config = dict(
    hidden_size=256,
    intermediate_size=1280,
    norm='layernorm',
    attn_scale=0.0884,
    bias='all',
    init='normal',
    init_std_down=0.00319,
    learning_rate=0.00109,
    beta2=0.95,
    lr_head=0.00719,
    schedule='wsd',
    final_lr_fraction=0.0,
    max_steps=10604,
)
Each number is 500 + 40 x the weight over its row's rms, rounded and kept within 0 to 999. Layers, rows and columns count from 0. Numbers have three digits each. The size before them is the row's rms in percent of the matrix's.

# up: layer 5 MLP up, 1280x256, rms 0.0866, rows 443-489, columns 64-127
# down: layer 5 MLP down (transposed), 1280x256, rms 0.0689, rows 443-488, columns 64-127
up443 097:484494451445485483503486462497501468469490486555449506577532512511559485491505533503523509561555483505541552536460458453474536511548586462521623498474490540495495502535476517528441507433494494
down443 094:565543496544482500557572477504471502522554508534531441507501516509560457523455500527505487507487483497379536440472499579464551505521527433540493522554415488597532524551513559456499442550521498
up444 102:490480441587492502486507532509615547462527464499465493474504461526475448443535545476452525470596501572456537510446491440446486493413451523467612521556473519546605523502532478519526513517489494
down444 100:495510573583525453470487498519523538468595548477531474494500472558475544515457459421465492504508478482501438524509519474419543464566428523463558485538633521455525457476515437500476520513459469
up445 108:517435523536538552527488461464512498524476555472543461405490604483516511523447471464508512504544397548487415414435446474532477474502520576537477493426534492546568482520583525523463525542493525
down445 103:528462511456509528468462490507515486493526507537552554481511570538522466517534454488549506552472495594489488594516541464484473516481483549510518459454515535473553433541538528461526467505600430
up446 104:481484552497524527539557514504541447460517554516524499460452588518570415522510499500479474553408471501491507557519502479559452445501511527564479524544489444492508447515454537460538483514479520
down446 103:521633419487566532526477423526613448596534462516519494517498531517547416521443490489502514445529519501559546528506428501482546513513456528515469469448461525464461390456546500548496480514533502
up447 109:461465438536500553489498489514477558475537458485583580444503541545594554488455559471467523468487501572528510495448548490403526491502471430461623542471513485512467502516501541484468480505505568
down447 115:527516557531479424524437490512495453521479499439511444437479471511436481547570514517522511554521560461482492534496416495554485453522448407557596387553486551523446500526528482524474556483526469
up448 092:488486537524509488549519492458451512468515464542457431528506403495491514459489485606535475540441377546507499495485443442545425451483471480560509531515548532525495469519476510492568518397501489
down448 087:431492516496472461497507522516457537484493437495501529461525547433459516489486562499502480467461430439503431520522523509442487512528575436461505416523441484471508431512453474490478476502434453
up449 121:506485472472549483502484545430614427519563508538522565450523439420430489414489454565499493495542549514493540532484481426475491463465507486464493490521511557625443549526511503510488517439453446
down449 121:502546517565494473472521469510511576447550499453587519446451521451509537538459484464489486540544541400446561566449484581556523488478578548493463566518485524467540514535463512428446455492478451
up450 102:486507473484535507524454431561487482439502536517546462470505529448499454459482546531554521588444516560569559445507468548486529506507503554503514487505454531495525516481486504490535478475428468
down450 090:455525560519481456557445508537501542557540522472540526547422568473465487559509561463627494486502449482418506466494442447510514547456501535424564452416587492578478519496551414509515527513477445
up451 103:483512524512560557484465507510411534502563526521548558459481443530487552456496525461503508593464548483576521546439487498554454542470471564523490465545531452442487504474495522514448482432451518
down451 088:499574530550502534469455489497502569480445494481485510464470458485530467487488517498500489477505507453521546496399520461514473485484523517552501488462483501502490496481500564501471563519455469
up452 095:552496535491474561538522484459550483522536481511485511529544444499550502466492538448518477473521484510584540534531494496490564502501494511467526511423515503497551535505540559434573543442537512
down452 086:554561436450515529474498464480479530450615572496516499487515603575515532415469538508513492516484520484515509442492487503468512531538528464556451570507476400443529551536512406454500472550414470
up453 095:523503517493530481490559531435422514505536555524465532538449525508521486527507565485518526507495384458531536482476460463482467469451553482401553491522529510474555421478494460467498564435496489
down453 133:483474526543480477473505513512542499523542494508494477476479478502490417502586523560510520567473471447481513572467526481530461478414510430487494427536521484485553559477496438504553520515483481
up454 110:495484442433548514557552483377540470519493510475461526512564538506515588491506502477489531468491548547465508531616560526429421419524482477492474479577522515563549499445508465493497483504419523
down454 103:526548562494480502484474451432440547484470513509568548550572489488563438499504458476536487443532503483489517551459539515448384486506462469420467573534520531431535422482447491414512488468453489
up455 108:419405489475471480546523487425446525486567444446507519535519566465485569536533513506448484469489518517461495529545540519478511437537490406451527503571538539490518484523515499521486505477538526
down455 113:505562520447497502423491582555577528525500498474513562582506513492455489531499549566482506499502558445509489478422484470556500557491490478440483476524438525474480494540441547448521513501495440
up456 100:458506536526473499530491561512524537534516503430536597505530477546599473481462547479501495535451547508498489543565570476453423491383495560469461546604504482471613522519574446459472495468482540
down456 097:460535519502515422459462559525533490519531527461472530517499561455490513526584460467492525536499501525418484598545513543457518544526554524562417539564487483452484512446546481499485448514555521
up457 102:493471517567533475523539521517554494510495498478521556556499472491512516592502523511414495449456532506481457522549487556525471515559447460555467516429523437461470468542511537416501503538510472
down457 108:513527472588472486507448556520518527540560476490520486548525517431454495552527515540510498516556536529539577440509464541492473479530539576505510433418452445493473482416507502561465519537565492
up458 076:478444457504515523509423581415488505514523513473436544516457502477555476471513558515417526546439527521511526411529527484546477508505502517537476476526550514571598490497463504396519467545512501
down458 155:559539492461451518454458443425500529484576443468532466491413445451490531494611496496467552534487523498485473528526543455470555515533516461556477507488500532507455514531510453444557564519494490
up459 102:453516532488484486544538516475542474519401478531511442438487444567583526512568538507492440557491582500473485561559526478529500537442517498524457541530481531476435416553536502480512497474507442
down459 099:500540507487506511493530503472426570482501473558444482577454560477399528537525445505536501587460521497496433543515498470447538490424509518503484536536512554560495507482425500471458466497482525
up460 097:500467443469541523532507425488470475435521570510483471517488517475522539511553478433484485428533511470516483524483528457479415443525555526474519462533507540525437440498455484482506603471517438
down460 106:442541492471438463505440480528467495454513504553455412556460595555520458585486580482491496630545518530463483570512474469532501447500563535543475401509471478511461484526514554424605471562486444
up461 102:428527506564505540495519518507499549457561581523505481498460455513518402437463538513436466528501484553488508477521518466513498527450495559486544489508506507546484432538525475533487453454457451
down461 091:450388518473453485559482538534484448543507477513444492499527510513454555540530475517442501507506402568417535500476503519497502465543520564511510494463526459514437509531527458553508499480467494
up462 113:501507558504525523539517451470477505498479496485468484499591561477475512476472528461505502464492542474477435507488496525534560531498520555509511473458535484593511483559491559498446508453472525
down462 101:448461500535534515456484487502536563515524459526490471569528477457519477486451483454453513492502581476508531495561526446462450502476487505493422561431493469544517453540504518532511538564507458
up463 098:533551469555545594540523527524534546482404497571515472431515474545539458597503533453560501459561463559495554569488468524522563467496563420404467538551556457496496448558438452494555550518483441
down463 086:550410512469485484460561589457507471534598464467477421547489541436477520449444514456437518375464577487548509555431514488494506516540488491513542487541488492480524544469501465501569466430565490
up464 098:524509521464538524508484480574515526514464500494458371448484542495479487520464478485434526514476458511494552482465588469544508507372474552456492505535503546538547423541535493561526478503442513
down464 092:436475504442526468467488504548517483494476475551521627507608457484537473460458474593540508531565558511478474471523472541516473487554536478499437454499537496469476533489502551512517493439577546
up465 095:449485533478557546512532478541499537547509436481511470502446475502486450527482445496424511532497495493520505439533533519547509541501477530482515494555527546522544545490467496479536503556567515
down465 094:485499475510520482517490517533495551584447447502476476491538456522487487508508541435598499515475512458550404546499500495440519482522549421566495505508533507496439539465488506497550504463506467
up466 091:470511544521489547518449595424486474477458490545511528494557515546535485494528508487436516497527562495507502522477532491493543414523474475539483431528526529536500403516445531549464522460459494
down466 077:515493480470581464502542493543518507481523467462470505512495521560433542548519446450515493498524523514416429494508436535508494572558534494483489548536469422520513525497563463489507462562451604
up467 109:467482515466520570473509540461445569529511483429493523537543448548462494471558555461445485519510403511500495500488486528557462445483527402476524483517501467492488426525541510474471486487477586
down467 110:498486452464560543461449484509497508504599512444422508522546537533457490536466468549516496509467506472569448521396523544477444457533525475474499458598514479434466548543587454526488442520476491
up468 091:455456504502467529502524515498466509501447480562451606501498536477552468466491485515466474487501432559498549447555526486472408482407502526494558575498513507511580455502482442462534484513439549
down468 148:450537463448431463511549468513583484483478472525470477535559487436456474513484622545476497498490545495495441556543451404560610570493517482470485497491539516418451499478515473497511482475512435
up469 102:458451476497492483499490594508516487546496486532511557547509482507540526453584493513472498502525481527485507521487503451517520490448469539514535471446482501468545486564558556559440502478492546
down469 099:558556507564536543527537473516440488512535533534482498521577472497462549526459449497480506455484498470509541503524582483490499476456604465441579557478529463488490523509496493493506433472520490
up470 088:516523512549526485482466468491531459567463472555498466513537516510531451480603471513506526580532465468499461569471442519550515437529540404490503525485495481530515476519465584435486489469539546
down470 078:469472479424448466557561563461425559462519461489484462480557497504505485521530448444513478493421465527494501429425480453489496459499488509523512458467465480407512463516495413573551481473526540
up471 106:523518474462554448542544481441535517521514476513445515498553472510554542496526534500495504550467506497495549453515486471493421494509507403518507606519513560516440464474520484437526510454558476
down471 101:571435490411475470504469455482474457519433499481438435511531519502389472539511491572547496503531469524494493493507556502394480488526484511481562488514467513479525441483480538460528394498560590
up472 108:405502471548556512473501539503556504486487511465552493409504409475490458444517593599494465562538512485528487569599537464491400542499541528485484497536506417499585514464547532433493513487521511
down472 107:532448472476470441507502521507434461478478481522553526539494510507487474488556495538590504478439504507461539429447496492450541538505438520465513513453473461480470499495475509406521474574486559
up473 102:417478454488544447530555561545523533551524505497484462543525475517494439564565580500455569503475533545477512566543460533488565432492570472496539553444532522510538468499589513555496530449462567
down473 093:585464537485486466544561513522476444495517363498451441508473467455484402494470497507488495489432568472523491538481511507448471482507546525528484557539553487510497586449468496477543441537455497
up474 094:541489416470527509564460526508463526508536467479512460501489541511419477519445503488502520527566486461501499575438505513561489561496548547519529490485513527564432468620455556562498546509488461
down474 087:528510473486483483523560516514479481536518514464467439559629479539494489528555475501470511454370537426490435535502521489522544463503527395513454476554491521428534517484543540461497470522467465
up475 103:480457506553468466478473541547556530474483541557579492597375465425468459506497621505526487520498451512503481571548415471576475507505556483454526464450470537529501543500520525446480563475524456
down475 088:503535509611492471516446512524484450539460440481579533500563542517417521504564452480457502424512567398478462541531539499541485514490521456476537459464467496444499472459490533448418512613538471
up476 103:462434499506511495509483549487516542498447490543480439513508520459479571452442483488519560517569474551450426507440535502546493529473478515512455506513487495503437543463548455525488512520495570
down476 106:461466488450563463533481528546429481460528524503547472487480430411499463531499421522499508585555502497497446497475528495460504405524498507577440566513563526483483478458492504516508529504563498
up477 105:514442492543556478489517471449540527527523526550523486481462526459543532473542552488487511502515453556555409534458528545494471522497513524515456522513534483494534480474499511523481494513445582
down477 116:523524555530531575446513430441577473544441444502451521492480476496490537466457468447515502557530493553531454510504506466495575542517569480470582486488551475483525561488483535488488520516495491
up478 102:487518501472469471519552585550575532548473535544556471490501431450505415456463509547499502548531517445491522578526545398447447531491460526533451493512559455568462551500514484487514525549446468
down478 101:555436427458511604494516457464474508488542457500467470555533478569500484552492490501473485457504466567477462480499439473468559503532594514459501451557490521455535496491460493519510513440491514
up479 095:466522499507510577522480515592505494527494582462655475555548444502499492508507508507427511500418560492496504482537527479523488543484545483466504484478484496527488501534483460423451526403473529
down479 082:480494550481454457533577560463506509451492421495430470473600517495429409410507519538524479542476475434482475516522502472493534467525457536449480493518596494424476552530522564499589509505525467
up480 102:509460479459559506547484476431524388450492461511508461485463556501399491544484458563475553449530486487588455448499515536536422493522510529508499481429516460549536485503548484514493462472432515
down480 086:510560537529464482493468408545490534466476496513491520497506509533662490413526461507457499453497528516496472511489543518464500564466465474481554455524592482511500478597487422523476562500564521
up481 086:427451523498495527513581513422490401477441505552541545494537530539506523498470489497502495477496471510545489485509523484492515429508486494446526518519547545442562539531526524492531529486524507
down481 121:504492527545494512475524551479517513542513527575588494591486522541489536545543534487496400513503531460556597538464477539501491521430468499412564492500456415487436465495530449469494477510497492
up482 110:457490477465471495560513519471538530492482503537491434538483461531502473423464556496509546486507535483489499505517513473536523536517488432463486497484512495526493512454581528482471554458546481
down482 104:470459541529510445535455480479499498521446498425581510519430461533487544407464516567442507467490497483542478491492500518573449565505544476552448420442477510430451492441551498484480517498470523
up483 117:477470488483563500590437445420485447550527499496518519529527474514511548497492497521479506484487562522543473520462522519519510528534497420513481497479599506495445356465500500502442506456479538
down483 121:476553495473516598499507564442551481449575504466499492508553499462577509448532432530469510511520505459530506530447499509530485476472511501476401466475516531495496423489456550463463528443518539
up484 102:501487484525467492538472524455515456513592457493412513443436476446511500504541606428495498548470479481451531377480502527541516499554511484495479538520500533524611465522454583425518469438546494
down484 107:478446512498505445497500468464514497571572479517502567518406542483436532446575438579526499484500545481466544461450490545454551478512529419458468505602551499516538589505566534562457426504445456
up485 104:496473403439594545525477463466429472518445512473482469490519468518474489569552537505497549474514552504554522392506530520558457471446525522494492591491475441525473447490527476554478528489486466
down485 100:474531514459455560448457523489560540477513547519475505438509443415501500475442469519510486544491539554475490597480490538473500509504486539437431413564552489404513470525541500447459455507497478
up486 105:504520473599542540491487504547525570546553617526523531483489498471552397505486548484505501586495472490523551529539483504442459521507472510445563466467475533445461473578446504456562515554555524
down486 086:472526478526543512523494522507434481500514541463475578482483483453474472503528403396500511483455561450496522538487499495477468478549487496539496478571473459550550461425570457504462550510563520
up487 099:504453470498467507570496545504588567459424453464518448488444529468438480518450476489436511574500523545493430485527489443508566518523476521449552481493484527524507471476549506416503510491472568
down487 101:554544493497522534473494505469494527474543516423400529475504496517595525546518499549477499574509486487479493463523522595562435444463521462493543464555479531447521498517450584497495437556517530
up488 090:545492467547460497522554550480471484494490498570498483434520472477524522563474494535557534486559524576452508466542470512533487562484525489505520538567455530603489490459513479483487538513511524
down488 135:525479417508451470529523502501513526474390504446486448403518466496489568570484496485528437471553471525537482507527444496510585483451436539478512526506532499510480486545452482480551541500552489
up489 095:481515485529481513517531495472535464528483479552522504523531507461466535497493505545451518496529481518521445581569502579436524483467519424451468439474534506524502468503550490535481578581487517